Weights of a small transformer language model: biases.
Each number is 500 + 40 x the weight over its row's rms, rounded and kept within 0 to 999. Layers, rows and columns count from 0. Numbers have three digits each. The size before them is the row's rms in percent of the matrix's.

# layer 9 attention value, 32x96, rms 0.259, rows 0-31, columns 0-95
094:501582533485490556499493478449548540480583589529533413590571498528457480487548522497421504479510433522524513447552501467493537512515455413541476502495451558488470482517470455415510587534470443516443510507499535511528499532470544535494453539514469476545460540496454469494473482493520535467
093:444463522470423478559517437550459500536434522463524554438604540512541474459505522503578456411485498533500484477516440444472508527567460443481517492490485533544470493471493511511515486508544495551507527489522465507605520539487489453532466518486524408565537596516497496505518502491507449451
101:575486472508482478496511513563533561494426423535544491483501536533532430475540511506506493449510519496489517544531419581486391541461464596601519473519500558473514442483522517476499510459491480492476517510408542561509499512483471470520521455512470383483531516502528478500512488538527515549
102:404551516559510466619493457472492499465461437466554517451556473493431554468477480530508544487573531522507512571488533465473493516516447522562428494475499486479466449470518480555515527512543429495485500498486428456517516482499485506525510547507477604496579473521492518456454431505509543446
098:400460521538455519561482451546587497478601454571531454499543538467518500477487543538428451502485536566482492497518466453535529506467508537483495404506527512529516434513483550568473515509511457535512504491470501492569534456513566485501455390443510497459517431519507488506510498473514538466
107:558487493566526519517524542505552521556498428468521463500434487467514592531522482400470470480512517448488515487556473509512441523546525414499515510521505506512441496515563421396522444502515467494591560511498490530534505481493558487448448519426504540447412517468524496487532471504533473496
096:468416518452574448508455522478400460536478559543533543484528509474516506484348495440504536576526487501497493500443531527519528529530547468475494480522462549503499468460486556484508441520473489490503535499515522477421492486561462523532512535504514599529501486500487480470506412546529428494
104:517488452503564542527489517467484553487585534551535562507487487528515508512518468494490513564507521536512488555438441536495570425523477469512457578483473434428509529506548498539498534460469461589445484499470469527494515499504553492472585515533534542493521522503488478570482482450445444374
104:484411561489469542534482416425460527466528478448487532509472495444487488524564574515524457552441527515495481498476548601494466515445552538496508469501538479473525517488423566446476499513507435486524522516489563496483473529477525511449552557526476490487426382515499492551489483501488566528
091:493415523541513532548498534508423511524407538494513449514379487494517471530494445500421547474538528515509517481470526450443543561462573523517454473530464496496498486468481431544511543488479525490449529506503474561485527529503532520441536505496500560465580555453439500498569463561505540449
107:510392507450486498550456452528553515509529544553473489465483488488510430479545408540572494557502510499489574470502428510528516606556476490479533545499514512543493530585433476526530546494495429547517507480471554458500501512458500546437431519538502512439539509507520467513455427486519493480
098:523445498502526646502461437533497463487459512519544469475540435546454493486462477474490467455477504513480517550434466512514553529585466431556508506496533476521459437556518485448482501529526479533532513497531473521410518493501513497484496442595499486517501427453536508526530476524514394546
107:544509488389470572476487494531485482530528478496533463460508467492577477477544506479582528476520561482520455562424564457524496517535527489495489573507483528489538573472538535492547521497512477521412481491502513516547508470535483474488534395428479516414458499514463526451443535445492518576
091:541549483454550560508495471542574531442477545552478487525531456459521456500516552481492525491589565506506549502469490516580501479481479570498472553538456472534485510509505500563460533493510479369558412496540494443548516438480450492417498568526536500519474487448488488499515484492507537561
107:421625441511497524527510476536507526507555603535504416457489516462537509491471517525496509557442571447506480447444490498502439544507440511504511494492515539467467479476471531371503481490529547423522500517470487465481521520494514459482517524448484431498554523499493518551525410514515528507
099:501489489456476499483494538497503497476423455564500450468511489508542563515511521481558454560578452491502524538428398474484489497505504460461474550541481565477401553598535616488513486485473460544470508506504528513430435513488489552504575564490505497467538484465544494495467491523464467490
105:542512488492553533434549484419514522549441559515498442620544551499492477514462490530465462507524548541498491534563485433460481582594526462447518518504518455381507497512450511515518457493523501572506459481488507524486507486509484495420485459473535424454503484484506515469514517527496517573
098:458497496426487416521490510577473524514510500498511471458557498467401501515491524525472598456518475447489539534520485575550531575505551519524476449500476481452540507543494451535498533496521585470534518499457473506450502463518487552476525488554519493429405414568532505521491554446469484536
103:511477477590506516401456515484542485464489508479497422514524556460482457453459550518558496506551438523488489496415562450513437581486478465477469515479544531524461414482516454566479445523581520490455519502460477546564506502537507536555563440517499527475472483452503508499508549523498565458
096:504517477484523509491522509566479542482486558573509518603515502462481476509574607558540553489504490537474466520449486524462505513542545535535466503501498485542540483474471510399488365497486387534480580496462502515540495492527490466502569507508482480534459495496443504538513510518486481421
104:610408478560480488463526585453494509527515479466494484427466469522476424483522505519496491527503511508512496573494495465477548518530502520413488517462448538577520463569527537460476606517510463516491457491483514531569504504540429528409466528516503433556540494491509479513505537482480547456
111:448467497540475474482491584583487516476473555496472459552400396489476501485494533485551573458453495489494517518453470472486581533499476580494488535523493463587503468527455489523540467484509452537421556507501548419539494518479458486506537520449519519485514438500523507427523565476550482509
103:435453480580515530551473453476516489510563431480485500501500566536508484492513537516553517427468543453497532515460495429440533447594580455500490598517435526453482450496481501546524504497494597494512515498505519447522479584504514522464579513414502540503509483499506487509461505526452459466
099:521444498454507502481474364557562490537517441488526423513497403539440514544460526561505521529484532498500483533547538532495446518547479489417484536541551519623486502543541562552530463493455522515520489480456467523462485444499555500496430496448506464498482490480513498470466500553509470495
102:447561484536516525524477497412474489496468458516505451466490433461445512542488562449509553445579482518474468481566506523530494445533476603521562498465521432453534551528489511568520525495538539519502489494475477574510536502494502547524450529525474456447455499490502491566519538541500431385
089:552567466494522497493494485495434496491523466503497485448504524531498519476484556433425468485493481496490500530508473466534475531454485442517451587513507539590599442490459504574500499513541531490560485507469465406533504554484516515446531550547475461510449460504480520528536389396482502540
091:485494484497489495482540490499486453509389448520535423474518430510466475474439464531475486518537469532516506514561493484478488403554446484541557453533501511495528555477460571411500531489496557517595552502529527519628484506473549532471511495505471544484518439462510536483490511443562536504
092:496555478548518512452500488419547540510521535507526499478480488484497461517551526481527528425496517479509493462441488530513505549532442509552513449539571425476491459557566501510494470502426460493434497493534560575478494475511529588509551599511485553551566580485436467475531424484509470530
096:496537507539484555476490497542481502573530505487465471389470488420546452483535468517458590483527449491504530471562487466458527452495556591445490524504515596491499529497492540573490487499522457489500440507539390553428507511490507455478514477459505538488468536523509538561504411502496518489
103:529583468492449534477510491522488516498510472540466565504505577477443485511552506480479539477480484513522501552505529431455494547580514465488435423520480458543509527494405507461492489498462567442566533496493535498436501521507516531480387496590486567413549541505484531482519469534476548463
106:422518494534504445495493545582493516459525504526549438471478515509478482499554489442420444554473582510485505504417519510485485525446564449461472519519463483490433570476521472519492526474484446560500520513424524505503528517512558541516465418548483497495553512475494497557525508411602463543
099:524487546475479460489497519504548507620462485481533412531466441537591570453461544485466440526550469496499542492513544542455448505563521586482521486508536491476449401543494492458507475491473437423543480482535491431528493489500558518504494445535499540504548543480521483514440540465484469503